Each number is 50 + 12 x the weight over its row's rms, rounded and kept within 0 to 99. Layers, rows and columns count from 0. The size before them is the row's rms in percent of the matrix's.

# layer 6 attention output (transposed), 384x512, rms 0.0537, rows 90-103,218-230,345-358, columns 384-511
093:43 62 61 57 28 48 59 53 14 58 39 56 44 30 54 26 59 41 58 57 43 49 41 32 42 29 46 41 42 58 63 52 55 27 37 57 56 62 41 59 63 38 34 57 50 44 65 52 31 53 49 78 35 56 50 47 58 57 64 47 43 62 50 67 46 48 42 55 47 43 60 43 58 63 39 50 51 30 60 58 23 38 33 48 47 60 40 47 55 59 33 50 55 43 49 55 50 65 32 40 58 46 39 56 34 54 34 40 40 60 33 56 58 48 32 35 53 60 43 57 30 45 83 52 55 63 56 29
096:42 46 70 41 65 42 37 52 60 49 50 60 70 45 48 34 67 60 59 52 62 43 41 59 55 46 45 57 52 57 55 41 40 71 58 57 65 48 60 43 52 38 23 38 58 53 63 48 24 43 65 47 54 63 28 11 66 45 49 46 53 50 52 45 17 61 68 35 36 35 65 74 55 34 39 48 42 38 20 42 57 31 61 43 56 57 61 49 35 28 60 54 58 45 39 51 53 61 67 40 52 54 46 43 28 41 42 30 46 72 37 48 39 66 18 38 67 57 35 45 54 38 69 36 60 59 60 61
097:58 44 51 63 75 51 70 30 63 35 65 54 53 60 61 38 57 61 59 42 48 52 53 36 71 48 59 53 41 55 67 51 48 43 49 48 43 49 65 62 59 38 28 27 55 50 66 43 38 51 53 35 45 54 57 47 62 59 13 50 50 59 30 54 43 39 47 64 49 60 54 57 32 69 59 35 48 37 41 51 43 30 52 54 51 31 59 41 47 46 59 54 51 70 57 64 53 53 58 46 43 43 54 56 51 57 38 55 70 30 49 61 54 53 38 57 55 32 55 49 62 59 40 55 46 54 65 42
096:36 55 53 37 36 51 45 50 43 60 53 46 48 53 52 42 56 40 23 47 69 52 45 51 48 35 51 52 34 55 48 39 51 74 81 23 43 73 52 57 49 65 58 64 37 55 20 60 45 72 45 59 57 42 32 52 61 61 34 32 56 55 39 44 51 55 55 34 39 58 56 35 39 52 40 61 44 65 45 46 65 44 43 54 53 50 60 56 53 43 74 45 58 41 48 55 22 47 44 59 54 40 40 49 47 45 45 35 50 55 34 60 37 49 54 31 48 54 48 40 37 60 52 44 56 59 46 61
093:58 56 61 45 25 40 21 65 35 49 27 55 49 37 44 33 68 40 63 41 10 39 69 47 51 53 56 54 48 55 37 53 79 33 45 54 48 49 54 73 46 45 23 56 58 61 56 68 73 64 31 50 43 46 83 54 43 65 53 30 63 42 40 51 33 36 39 44 44 39 45 56 58 48 59 49 68 46 58 42 44 30 42 55 59 66 69 66 74 51 44 61 38 16 62 45 28 44 40 61 23 66 68 55 32 57 43 40 53 58 49 43 36 33 43 35 62 78 41 37 47 53 70 48 32 77 45 44
098:24 42 35 43 60 73 46 51 53 59 49 40 85 57 52 54 40 60 55 56 70 52 59 48 42 27 51 44 54 51 52 49 61 33 46 47 64 56 42 50 59 43 41 51 44 47 55 67 78 41 53 68 51 35 64 54 69 61 46 48 86 55 30 47 68 31 53 53 30 69 62 33 46 32 19 44 32 44 26 43 71 35 45 44 50 49 35 43 65 48 36 56 53 46 39 56 31 53 49 64 30 56 47 63 49 69 66 49 60 54 47 28 51 54 61 45 63 46 44 57 66 46 24 35 38 17 41 56
092:61 49 47 31 45 52 55 56 58 57 25 54 56 68 32 34 53 33 71 32 53 53 59 50 42 43 62 49 40 64 64 27 43 19 47 22 48 66 48 43 65 45 63 43 46 46 45 56 65 49 60 65 35 67 47 60 45 45 52 32 53 65 55 44 48 54 46 49 54 57 44 31 64 37 69 69 37 39 66 55 49 49 59 69 43 41 43 45 67 34 43 34 55 66 47 82 50 47 33 68 45 80 52 57 71 66 58 41 23 67 68 26 48 54 31 35 44 55 31 43 77 63 27 49 60 59 35 63
098:70 51 52 38 46 56 54 40 48 42 48 64 62 42 67 38 51 58 60 70 71 52 63 47 40 56 55 57 47 41 54 69 57 43 64 52 47 58 50 51 49 46 64 58 56 62 83 52 47 51 34 57 49 65 56 56 40 76 50 50 40 57 34 50 57 47 26 48 56 53 53 49 47 26 51 71 31 37 51 52 64 36 33 53 44 46 34 57 54 47 53 58 57 42 52 40 43 48 44 74 52 40 47 55 39 61 28 41 54 36 76 40 51 40 42 43 34 61 63 52 83 45 46 42 66 70 39 39
096:48 50 64 59 54 48 44 39 52 62 62 61 50 51 49 45 73 57 44 64 67 49 64 68 49 66 41 30 61 34 47 59 63 71 47 56 49 49 63 53 55 30 41 32 61 36 34 39 51 41 50 40 61 60 32 46 34 65 39 49 58 45 34 56 63 62 53 44 66 52 55 44 67 52 44 65 67 37 90 53 44 62 46 58 51 60 70 60 36 32 40 62 43 41 32 43 55 47 46 44 36 60 64 37 45 40 46 50 50 53 70 61 49 49 61 45 59 59 47 55 41 65 14 45 30 39 46 55
088:29 54 48 46 61 36 34 50 42 37 49 31 44 77 41 46 44 53 51 47 51 50 48 38 44 73 60 66 60 31 45 56 47 71 39 55 46 57 29 51 35 44 59 39 44 61 71 43 61 60 23 54 57 63 51 59 50 74 48 42 44 48 51 58 58 42 44 54 43 37 35 44 45 43 45 70 35 35 57 48 54 21 34 57 71 74 37 67 52 53 40 52 65 26 40 55 40 39 69 62 68 47 59 37 44 58 52 46 50 45 63 50 50 42 71 31 36 42 19 54 43 46 30 70 52 63 51 36
085:53 40 69 39 58 55 42 41 50 45 52 56 39 64 38 45 63 53 48 52 62 36 41 38 60 58 39 65 57 53 33 30 34 81 60 43 48 56 58 59 44 38 59 46 36 43 56 58 60 55 60 47 49 42 59 55 48 67 48 54 54 58 49 44 41 66 58 64 54 49 36 49 56 54 62 58 47 46 22 52 61 41 58 41 46 58 42 41 60 55 31 39 64 52 54 43 54 64 40 45 39 42 64 58 45 62 47 58 57 42 46 47 53 42 50 52 50 43 49 48 41 54 37 55 47 46 47 64
089:32 49 55 49 72 48 68 55 54 59 42 56 46 70 56 40 52 68 46 48 53 65 29 39 57 64 38 55 47 57 41 46 47 36 70 32 46 60 69 60 34 52 53 48 39 53 67 55 60 43 44 39 47 69 74 27 55 58 47 47 55 48 52 45 43 47 58 37 57 57 62 56 56 36 30 83 50 56 68 58 59 34 40 44 36 78 42 39 45 42 45 61 54 46 62 55 40 58 37 50 69 56 45 46 44 69 55 61 43 69 44 52 52 39 26 45 51 67 80 53 84 44 33 52 39 65 40 35
093:36 35 53 63 30 25 38 53 33 52 24 53 49 45 57 26 31 51 37 36 72 43 45 55 68 52 29 70 40 40 47 66 66 52 71 38 48 53 66 33 60 38 53 27 67 48 55 50 46 45 40 51 42 50 44 45 57 47 73 45 78 63 25 71 26 60 37 31 50 58 56 46 55 42 27 67 52 67 51 37 61 42 51 60 52 53 40 65 31 37 53 68 53 57 57 38 38 38 32 59 69 56 42 39 77 67 38 40 35 57 52 32 57 32 61 32 43 43 60 44 46 67 72 48 44 53 63 63
083:65 48 54 33 46 54 55 66 76 67 47 71 61 58 61 46 41 57 39 54 58 42 45 53 46 56 50 61 53 39 56 51 55 66 46 59 63 37 56 45 37 54 53 51 62 35 57 60 29 49 42 52 41 71 48 82 29 47 55 05 35 31 59 43 51 79 46 41 48 69 55 84 56 68 43 41 61 48 47 41 41 67 32 60 39 38 61 49 51 49 48 58 48 36 51 47 44 33 41 58 67 57 84 51 61 47 35 22 58 40 50 36 39 81 45 28 33 65 54 51 62 36 60 56 51 30 35 49
096:32 55 57 30 42 52 51 49 39 35 31 69 55 36 47 53 42 61 47 45 38 40 49 49 45 33 42 39 64 47 65 45 49 32 39 63 57 60 50 62 72 49 39 33 41 50 52 59 39 72 41 54 29 64 57 53 62 23 48 42 47 73 48 41 52 77 53 53 42 38 56 37 67 82 51 60 51 37 55 53 44 25 46 52 55 62 53 43 57 55 38 47 46 41 49 51 36 53 30 35 57 44 42 46 56 32 57 38 49 35 42 64 55 61 29 54 52 36 60 42 40 41 59 40 43 53 35 43
107:48 55 77 42 76 46 38 61 62 48 45 62 59 57 43 39 62 56 57 66 41 57 54 61 43 35 57 38 52 47 62 62 45 55 38 53 68 39 52 52 59 21 33 44 53 53 63 38 40 45 63 41 41 68 29 33 55 39 44 67 55 49 58 54 33 60 60 28 50 36 78 81 53 17 38 44 50 47 25 45 59 29 64 49 63 36 76 42 53 41 59 36 51 59 66 33 42 58 52 56 42 40 42 41 47 30 46 38 40 57 62 30 40 66 41 54 79 47 35 64 57 58 73 44 50 42 54 51
106:72 61 45 45 85 40 53 41 65 52 38 51 54 44 50 64 41 52 61 56 36 40 46 25 62 46 47 52 46 72 45 60 40 46 38 38 48 54 43 49 63 62 39 33 71 52 67 62 43 51 47 27 37 61 58 37 54 50 28 30 49 68 50 41 38 45 58 58 59 60 51 48 43 85 50 30 29 44 64 65 46 39 63 66 60 57 60 55 44 49 60 50 64 53 44 74 55 46 63 27 30 48 40 42 35 61 45 52 62 35 41 54 64 59 46 61 50 47 52 45 47 55 40 55 23 55 57 52
100:37 61 61 29 50 54 45 51 28 59 62 56 42 78 46 53 66 46 47 47 52 40 42 41 41 44 62 39 51 51 55 48 58 75 65 20 46 62 50 69 48 53 45 56 42 47 18 57 51 45 41 60 59 38 37 48 55 54 30 48 58 59 74 53 53 38 65 41 43 65 67 24 38 54 36 64 39 46 54 50 71 24 66 47 68 70 52 72 41 53 76 40 76 46 57 38 35 64 36 56 65 33 34 55 35 53 34 40 64 48 42 47 57 66 50 49 62 48 46 72 39 62 47 51 56 44 55 69
094:45 54 50 43 37 53 23 66 48 48 30 53 53 33 71 36 61 34 40 44 20 44 58 51 54 41 52 31 60 45 45 56 66 27 41 59 43 37 59 55 47 34 49 60 48 55 44 54 74 57 27 48 57 47 70 40 50 57 52 29 70 35 36 37 38 46 46 47 38 47 45 33 65 46 63 58 66 36 54 56 44 45 31 56 53 43 51 35 53 60 44 40 54 04 67 51 26 57 60 61 26 55 47 75 38 67 43 66 54 64 58 46 41 46 53 32 44 57 41 46 66 42 51 47 39 84 62 43
103:57 48 54 41 65 60 66 41 53 76 54 57 56 59 46 73 45 59 57 42 71 62 48 53 39 43 79 55 64 56 56 46 44 30 54 45 73 52 40 58 42 47 42 39 55 36 48 59 47 47 35 50 58 58 76 50 73 66 59 49 77 42 30 55 61 51 37 43 25 67 51 37 49 47 30 46 27 49 32 55 72 35 45 54 53 37 41 50 54 49 46 64 63 48 42 64 30 49 57 44 32 59 43 41 72 72 52 37 67 64 38 24 56 72 37 37 53 58 58 63 63 43 28 35 36 27 74 59
105:57 51 46 31 53 63 43 37 37 61 22 62 44 53 34 39 38 37 53 45 39 49 64 49 46 49 63 48 39 61 60 43 64 29 68 29 60 71 29 47 41 48 73 12 35 61 68 57 56 68 60 55 50 65 40 66 43 57 38 14 50 49 38 28 46 39 43 42 53 60 37 40 52 58 47 54 25 41 34 71 49 40 68 51 41 65 33 48 45 56 47 40 73 77 55 77 66 49 48 42 63 47 61 53 65 57 48 47 19 65 63 31 52 49 52 39 43 56 61 40 67 62 00 52 50 59 52 61
103:59 48 46 42 52 52 47 53 61 49 62 41 45 43 74 54 66 48 59 55 65 40 57 55 38 56 51 56 43 74 41 63 63 46 60 38 32 49 42 43 62 66 62 47 67 48 56 47 64 49 46 48 53 38 71 53 53 73 31 50 44 72 55 49 34 42 38 40 44 68 59 61 66 14 44 46 37 47 46 54 63 41 59 58 54 44 60 45 70 35 60 48 53 57 42 41 48 51 42 64 55 55 45 54 44 47 36 42 53 51 77 30 50 34 24 32 44 64 40 28 62 48 33 39 68 76 51 50
096:56 61 44 65 48 41 38 39 38 57 40 51 61 43 41 64 71 44 60 46 66 51 69 61 49 46 42 38 68 36 47 67 69 56 50 48 51 47 68 44 34 44 51 44 68 59 31 50 35 58 49 65 76 57 49 47 56 77 49 47 60 44 28 54 64 44 38 49 49 55 57 43 39 46 67 76 54 36 73 56 42 39 40 49 59 49 46 45 53 34 44 73 51 38 50 57 62 65 51 52 35 44 57 47 30 31 47 49 42 60 56 69 80 43 44 34 61 48 33 68 51 69 68 33 27 36 58 50
099:32 61 51 35 56 36 61 46 39 35 48 36 61 62 59 46 45 34 54 48 44 44 57 46 42 61 53 60 48 48 42 53 54 56 22 51 55 60 16 53 36 53 60 46 48 57 48 40 54 62 27 46 53 69 33 61 58 49 33 33 59 46 60 51 55 49 50 63 45 47 54 45 45 21 65 66 41 45 56 47 55 39 46 60 78 68 53 55 53 49 39 59 62 26 47 45 38 41 72 55 52 45 38 31 42 28 54 26 36 51 76 52 40 28 52 34 48 35 39 51 35 28 00 60 41 63 25 50
096:55 30 64 28 53 52 37 58 52 46 58 44 42 62 47 37 54 56 60 40 67 43 38 41 55 58 43 71 53 40 42 49 39 64 53 47 36 43 51 51 45 41 51 36 49 41 55 50 52 61 36 44 47 40 74 54 42 64 42 57 45 42 57 40 49 82 44 63 58 06 45 56 51 40 70 55 49 51 21 55 67 40 49 36 51 48 53 38 41 58 47 45 49 75 53 46 65 47 26 53 45 53 66 55 48 48 57 50 44 37 37 45 64 47 47 46 55 39 37 47 54 43 47 55 42 47 43 56
100:40 41 69 53 67 40 60 61 58 59 40 40 48 69 61 50 62 55 40 49 43 61 54 50 27 59 51 64 51 53 34 53 54 41 61 48 45 62 65 60 29 68 57 62 49 66 44 64 51 38 39 50 57 60 71 29 62 21 48 65 50 46 47 59 36 54 34 39 56 35 45 48 58 59 43 64 47 49 80 68 44 39 50 48 38 64 47 34 55 32 52 59 49 52 56 43 48 77 38 46 52 59 38 62 48 56 45 66 52 39 46 53 73 32 33 46 36 64 58 43 71 40 39 56 44 60 32 29
097:44 23 52 56 31 32 38 38 41 52 30 60 40 52 65 29 24 53 41 37 66 49 48 49 84 45 52 66 49 56 38 68 72 59 68 51 62 62 70 37 53 58 43 45 59 47 49 55 50 45 42 28 46 48 45 47 54 53 68 50 69 47 30 51 35 68 56 28 39 52 61 48 53 49 33 53 48 57 55 47 68 34 53 51 60 48 40 41 50 47 57 40 54 50 59 46 37 45 58 63 57 51 54 32 78 57 48 39 47 36 54 42 63 32 65 46 38 38 55 45 39 62 81 48 51 49 53 53
107:35 53 52 26 47 48 41 41 70 57 69 64 49 48 77 48 53 48 67 48 54 26 57 55 61 40 52 47 56 55 60 57 48 34 56 52 44 21 57 54 61 49 73 56 40 66 48 49 61 55 28 39 75 36 53 38 46 41 60 47 24 59 39 31 53 46 51 57 42 42 61 38 42 42 54 41 57 48 76 67 33 46 66 34 36 56 47 60 43 56 34 40 31 59 51 49 38 53 51 56 55 51 57 50 82 85 63 20 50 54 44 63 31 44 40 51 75 42 63 58 47 20 52 52 57 60 77 40
106:57 59 57 36 48 46 63 61 30 57 47 41 41 41 74 22 50 41 58 54 61 36 43 23 44 32 57 26 50 52 47 49 66 34 39 56 45 48 37 44 82 36 28 36 41 46 57 45 33 63 60 60 43 58 33 61 46 62 40 16 38 60 57 47 46 60 42 45 52 36 56 47 54 63 37 35 46 49 46 50 36 43 45 54 46 49 46 37 53 55 28 50 45 37 41 65 47 70 33 46 54 35 37 42 44 52 51 33 57 38 35 56 61 28 36 50 52 53 35 68 18 51 65 45 67 47 53 42
107:48 58 68 53 52 44 51 55 65 48 45 55 60 42 49 34 76 54 74 43 59 44 55 69 46 46 41 44 60 47 43 54 36 69 52 50 69 42 44 44 59 53 35 33 55 56 57 46 46 48 72 55 54 57 43 27 54 34 50 42 61 48 50 55 31 44 58 31 37 38 77 76 34 42 57 49 42 47 25 33 53 25 61 50 48 35 52 50 45 21 58 42 55 67 49 46 64 46 43 42 57 53 57 35 24 49 58 34 50 68 49 42 40 65 34 49 85 47 49 57 41 49 99 32 52 70 49 49
104:71 41 56 56 83 40 67 42 61 46 45 52 48 48 59 35 46 45 48 41 39 39 64 45 64 39 55 52 34 55 58 51 49 41 52 48 49 54 65 62 69 42 58 38 55 53 52 34 14 56 54 31 35 58 54 51 35 51 16 32 53 45 43 50 43 20 60 57 59 60 48 50 34 62 43 43 48 33 39 64 55 43 48 61 39 47 52 59 42 49 54 64 41 68 47 70 60 57 50 44 39 35 46 52 60 64 44 58 63 42 34 52 56 49 37 46 56 35 61 51 60 57 44 51 48 55 67 38
108:30 49 55 44 48 44 46 31 37 64 64 45 48 40 43 54 53 55 25 57 53 58 45 39 50 53 53 74 47 47 37 43 66 73 48 20 48 70 69 54 40 67 59 46 46 72 15 75 43 57 33 61 54 31 33 65 58 65 36 59 52 57 43 41 47 41 55 61 50 62 69 31 49 40 48 54 51 54 38 58 64 35 59 45 51 53 60 44 47 52 57 58 55 39 37 54 31 46 25 49 56 45 31 46 53 43 33 48 61 70 43 69 60 41 37 52 53 52 48 48 40 50 36 33 52 67 46 61
110:59 35 63 43 15 49 44 65 52 48 44 55 58 54 50 45 65 46 55 58 08 49 53 59 44 55 49 70 50 52 48 57 70 19 35 46 57 40 44 65 54 48 46 71 61 71 48 49 59 69 31 47 37 48 71 45 33 49 48 41 51 43 31 38 36 53 36 53 36 40 41 50 58 60 68 38 69 58 68 45 37 39 40 47 67 69 61 76 58 54 52 47 43 00 65 46 35 46 43 55 46 53 57 54 30 67 41 49 56 59 48 44 50 43 42 47 55 62 66 35 57 40 52 55 40 78 37 50
104:43 45 49 30 69 71 63 42 68 65 38 47 77 40 57 61 43 59 35 50 82 43 49 31 35 33 58 53 62 65 51 61 54 65 45 48 65 59 46 41 67 54 45 57 37 36 70 54 45 47 46 44 53 32 52 54 72 73 44 50 71 46 27 39 75 36 46 51 29 57 61 29 49 37 21 44 33 66 44 56 73 36 36 50 61 58 39 44 44 61 49 53 59 55 45 61 27 68 59 55 40 43 54 47 52 56 71 56 66 47 56 48 49 47 53 38 66 61 47 49 61 42 24 32 44 29 47 52
108:50 55 56 28 30 57 56 43 66 60 45 68 53 66 37 41 31 34 66 45 67 46 53 61 54 34 46 68 44 73 60 34 37 24 51 37 36 75 61 40 75 54 73 50 56 57 47 36 61 48 58 51 50 52 43 50 35 48 48 21 45 54 35 32 53 54 48 46 34 58 53 27 51 49 47 45 43 46 45 72 40 31 66 65 33 61 51 47 53 52 57 36 56 78 45 68 47 46 29 56 48 60 38 55 66 70 60 46 28 58 67 25 52 49 30 37 43 49 38 29 68 62 10 40 68 42 53 68
105:71 66 65 30 40 49 47 52 60 59 49 44 67 47 67 43 47 43 57 49 57 52 58 51 31 61 62 46 67 36 42 59 55 50 41 40 48 47 30 56 63 50 62 67 64 64 53 29 44 45 37 49 48 49 57 40 46 65 43 39 35 44 36 46 50 52 39 61 48 46 47 54 48 33 40 54 45 46 48 58 44 35 42 34 44 47 48 46 70 60 62 50 59 74 57 42 38 56 45 54 60 48 67 50 41 46 34 33 63 54 59 41 46 46 45 45 55 65 62 46 67 34 39 45 85 62 48 59
109:49 57 57 62 41 53 55 40 33 49 68 52 56 27 43 59 70 57 33 58 67 54 61 74 44 60 45 38 59 47 55 59 59 67 50 42 49 54 57 57 41 40 54 21 54 44 18 34 48 33 43 56 57 52 36 40 42 71 47 75 43 43 31 59 59 71 50 51 55 46 56 45 58 63 47 62 62 52 93 63 49 61 35 58 43 50 59 68 43 26 49 60 51 38 35 61 67 50 48 29 43 60 54 41 57 54 37 64 49 40 56 61 56 50 55 48 57 45 35 57 50 75 38 53 24 58 54 40
104:43 49 45 59 59 49 45 32 40 40 54 34 49 67 51 46 43 58 48 36 46 51 50 48 44 61 55 56 61 49 51 55 29 53 37 45 51 67 33 49 39 53 68 37 44 53 60 46 50 61 35 58 62 59 44 53 51 69 51 27 43 50 61 50 51 61 49 49 42 37 46 45 60 36 34 71 26 35 58 54 44 37 46 73 65 81 39 51 56 61 27 56 68 28 45 54 43 42 70 51 54 40 46 35 48 56 53 38 35 46 54 30 42 54 51 33 41 51 27 50 45 58 00 62 42 51 41 53
109:51 36 70 26 58 42 61 72 59 49 46 49 37 50 49 35 64 53 69 57 59 41 55 37 54 60 54 48 50 46 35 35 52 64 50 41 51 41 65 71 46 46 46 45 34 35 42 82 50 48 58 53 55 49 54 56 63 62 45 43 45 52 39 57 55 71 48 67 62 48 41 52 46 63 66 53 43 45 17 39 65 38 71 42 52 38 45 28 71 53 29 37 55 66 61 50 50 64 43 50 51 52 65 67 60 63 50 57 52 46 49 31 48 32 42 56 57 50 41 38 47 61 62 51 40 43 53 68
102:39 49 60 53 59 49 35 54 51 45 48 51 54 52 57 44 50 60 30 60 52 64 20 31 69 46 41 48 41 61 44 32 46 39 70 29 51 62 75 60 40 46 42 48 42 62 49 60 56 53 49 27 70 58 62 29 45 58 38 66 55 27 47 55 57 56 51 43 54 47 64 68 56 54 37 62 53 68 71 64 62 39 39 43 35 63 56 46 43 46 63 55 41 32 50 76 31 51 50 41 74 54 61 57 50 66 68 55 51 46 28 49 59 37 34 41 35 56 77 50 74 41 42 45 27 51 47 25
113:42 38 63 43 44 41 49 60 53 42 44 35 47 57 72 41 39 53 36 53 69 49 36 52 58 27 23 61 45 50 33 62 65 63 65 42 61 57 61 43 72 45 50 45 43 50 47 46 49 61 32 57 47 51 50 36 51 23 59 58 84 45 25 57 37 52 46 41 53 66 53 44 47 39 22 74 61 56 56 48 63 46 59 55 50 39 43 71 30 35 41 40 46 61 60 44 43 65 48 31 62 59 39 35 62 52 61 65 21 51 39 35 56 38 60 40 36 46 55 56 31 74 99 55 50 54 55 81
# layer 6 attention value, 128x512, rms 0.0558, rows 90-103, columns 384-511
098:24 47 73 43 56 31 60 51 40 66 50 61 61 46 46 45 34 69 54 46 47 34 52 34 62 42 27 59 59 44 37 47 38 32 53 53 25 57 58 59 33 34 67 46 76 46 42 70 47 38 39 37 64 58 47 70 45 74 56 44 38 42 79 29 33 54 54 68 53 52 71 51 60 29 39 57 56 58 45 37 42 46 16 50 45 29 44 55 68 54 35 65 30 42 64 48 47 44 62 45 35 58 60 50 46 33 27 55 53 34 45 42 45 58 46 60 60 55 55 49 40 59 57 49 52 77 41 50
102:36 25 42 44 57 58 60 58 61 48 59 41 40 29 42 54 44 52 33 47 46 42 35 60 49 39 62 40 45 66 67 41 63 49 47 50 69 62 53 49 58 50 52 45 45 57 44 68 41 54 52 53 47 62 50 53 48 47 52 53 56 40 43 64 50 50 52 70 68 39 38 70 37 66 65 31 45 67 54 53 45 48 44 52 54 64 32 92 65 51 35 46 37 48 55 50 47 37 45 24 69 51 56 50 35 40 46 42 40 45 47 52 73 34 47 45 53 51 40 56 47 35 58 56 40 36 57 64
101:43 65 52 52 58 48 52 54 67 39 46 54 45 63 48 52 63 74 29 60 42 44 58 49 73 51 57 43 49 35 53 64 59 56 53 47 71 43 66 63 18 14 47 42 59 40 49 47 38 27 71 57 52 53 51 42 41 79 54 51 40 17 58 60 70 43 51 64 50 31 53 55 60 42 52 38 54 66 54 48 47 38 32 44 74 41 72 37 43 53 60 49 42 64 44 62 58 32 55 61 57 39 62 57 49 55 47 41 51 65 70 58 53 54 46 57 32 51 68 58 63 63 56 55 42 26 38 58
100:66 30 47 69 28 41 70 53 62 47 65 59 41 46 38 40 27 46 57 57 38 64 51 36 84 56 28 52 48 55 69 36 35 37 52 31 35 50 32 33 42 60 39 50 54 42 47 22 61 57 48 56 73 43 46 66 51 31 17 46 42 59 48 63 53 60 57 56 42 39 54 62 54 64 69 44 61 75 45 66 45 50 29 55 58 61 23 57 51 49 38 44 39 35 32 34 60 37 54 46 41 46 61 66 55 64 30 48 45 47 40 62 55 53 73 32 52 55 37 52 35 67 53 59 64 61 48 31
093:42 27 62 55 81 54 65 51 50 52 32 40 37 57 54 61 55 52 56 37 77 56 47 65 51 61 31 54 60 48 18 62 48 48 40 64 73 57 57 41 65 67 34 35 37 57 49 51 51 59 56 55 66 49 50 56 42 83 14 38 49 68 56 33 59 70 37 38 48 51 45 30 58 73 39 77 45 61 52 72 44 44 51 54 37 56 62 60 61 62 59 46 52 44 37 47 52 47 42 39 60 49 79 46 31 71 65 64 46 59 52 68 25 51 54 40 51 58 45 77 49 56 51 68 46 64 60 46
096:54 59 59 48 62 61 57 32 50 41 57 64 45 63 42 59 69 67 55 31 31 38 69 38 51 42 39 57 52 34 49 54 51 48 32 26 53 71 61 70 27 22 46 68 48 76 62 42 45 51 51 65 34 28 44 53 38 66 50 53 13 66 34 38 45 55 39 59 56 52 35 45 55 40 42 48 37 43 55 60 67 49 34 54 39 59 43 34 36 47 35 51 57 39 56 60 66 24 59 41 75 33 57 60 53 74 41 58 47 67 51 53 65 35 52 35 56 44 74 75 36 59 44 66 73 52 75 43
103:61 38 42 66 44 53 57 25 53 54 62 44 63 66 58 58 30 63 51 69 53 37 42 35 69 60 36 80 48 65 68 39 46 52 59 36 53 59 56 43 39 50 31 64 66 50 56 42 54 61 35 61 51 60 44 54 44 41 71 41 28 54 54 65 38 46 51 69 53 47 48 48 63 68 61 65 57 59 60 52 46 44 46 47 63 38 58 48 41 57 57 67 71 47 31 49 37 36 44 31 60 66 62 42 46 49 60 55 48 35 66 38 66 60 49 45 68 63 43 30 41 70 42 53 36 29 64 59
099:50 44 44 75 62 40 54 54 48 51 39 72 51 62 40 63 36 39 48 60 47 46 74 37 42 44 32 55 46 55 59 47 30 36 34 38 38 40 69 44 27 71 45 32 39 52 61 51 33 25 38 58 37 57 33 61 55 56 41 44 66 49 45 81 50 48 45 55 49 54 56 54 46 80 47 61 58 59 41 65 71 45 57 48 43 51 57 42 49 39 28 39 55 44 51 38 58 63 55 40 58 49 58 45 42 49 28 47 52 35 45 42 76 59 50 38 58 50 44 53 52 30 45 48 38 26 50 19
100:52 33 40 66 60 58 72 48 60 35 70 56 49 75 56 45 39 44 38 55 61 53 38 55 71 63 66 38 44 52 54 37 53 46 43 72 31 41 39 52 45 59 34 45 51 41 47 35 60 51 66 60 59 69 48 68 62 56 28 54 34 69 58 51 38 32 67 43 49 62 69 50 36 37 52 41 41 56 54 49 53 55 81 46 66 68 78 53 44 55 43 53 56 53 59 36 54 53 61 45 44 56 74 44 35 50 47 54 38 59 52 45 49 43 59 37 40 48 57 54 49 48 55 65 56 62 41 48
102:57 32 68 37 72 28 50 66 43 51 65 66 62 70 53 29 49 50 44 63 51 52 43 46 63 50 36 48 48 65 75 54 45 59 78 50 57 30 34 38 23 54 55 46 59 61 48 56 45 21 44 45 48 39 54 50 42 67 57 56 55 55 36 68 39 66 41 68 42 43 47 69 43 61 54 42 52 29 48 28 32 48 54 34 64 40 39 53 49 59 64 42 35 51 46 58 57 50 51 41 71 39 53 39 50 47 36 45 60 44 56 39 68 37 63 45 37 67 58 34 60 56 56 52 58 67 45 56
099:53 34 50 70 60 36 57 59 61 58 67 31 37 46 51 50 55 56 37 35 24 58 43 64 68 52 69 36 37 53 70 37 31 53 46 37 40 33 62 57 58 65 33 40 59 64 56 29 47 29 49 59 67 40 69 60 62 55 67 45 48 42 58 30 47 53 52 43 36 43 25 28 50 52 49 34 58 62 54 53 57 59 47 46 40 66 25 57 39 57 52 47 73 40 61 34 39 52 50 24 59 41 70 50 58 43 53 50 46 48 37 34 43 78 33 57 45 47 40 29 47 30 47 41 54 49 44 47
098:43 51 50 64 67 47 53 72 56 64 42 70 67 44 45 57 37 47 44 59 39 52 45 43 46 50 49 59 46 28 54 42 39 53 58 60 70 49 36 34 48 22 37 49 62 60 71 50 56 62 64 56 55 53 49 36 37 49 59 48 53 55 47 53 48 48 53 58 42 39 31 50 65 54 39 41 43 48 45 72 63 58 30 57 46 31 61 68 47 61 43 56 39 61 55 57 37 67 49 68 53 61 55 74 36 40 46 53 49 32 63 35 47 65 63 37 49 69 36 37 39 67 52 17 59 44 43 56
098:46 62 26 60 53 58 32 62 64 50 43 30 56 37 64 36 54 48 38 56 58 55 61 10 62 64 38 49 34 35 39 50 18 52 59 63 70 71 42 48 57 44 43 54 41 46 67 39 51 49 49 70 67 55 61 54 39 68 28 44 54 56 37 55 56 36 52 44 30 23 41 66 33 37 38 43 43 33 50 70 52 56 46 64 43 35 71 68 36 40 62 51 74 56 49 55 53 51 40 42 57 41 48 52 36 45 41 52 48 62 43 53 61 50 42 54 38 59 60 30 49 53 51 66 35 52 45 44
098:38 47 46 37 69 46 56 39 30 47 66 41 52 64 53 53 63 46 73 31 44 50 53 57 71 59 61 52 60 54 47 35 63 52 43 52 57 48 56 42 48 23 26 39 42 55 46 69 47 78 61 41 32 46 36 25 69 47 58 52 42 32 37 43 48 54 36 43 44 55 52 52 50 27 46 66 72 68 39 54 33 38 87 62 39 44 22 58 53 60 72 64 47 26 82 58 45 41 63 53 47 53 65 58 36 60 55 43 42 49 60 47 82 31 40 62 46 59 51 41 57 56 51 73 58 31 48 45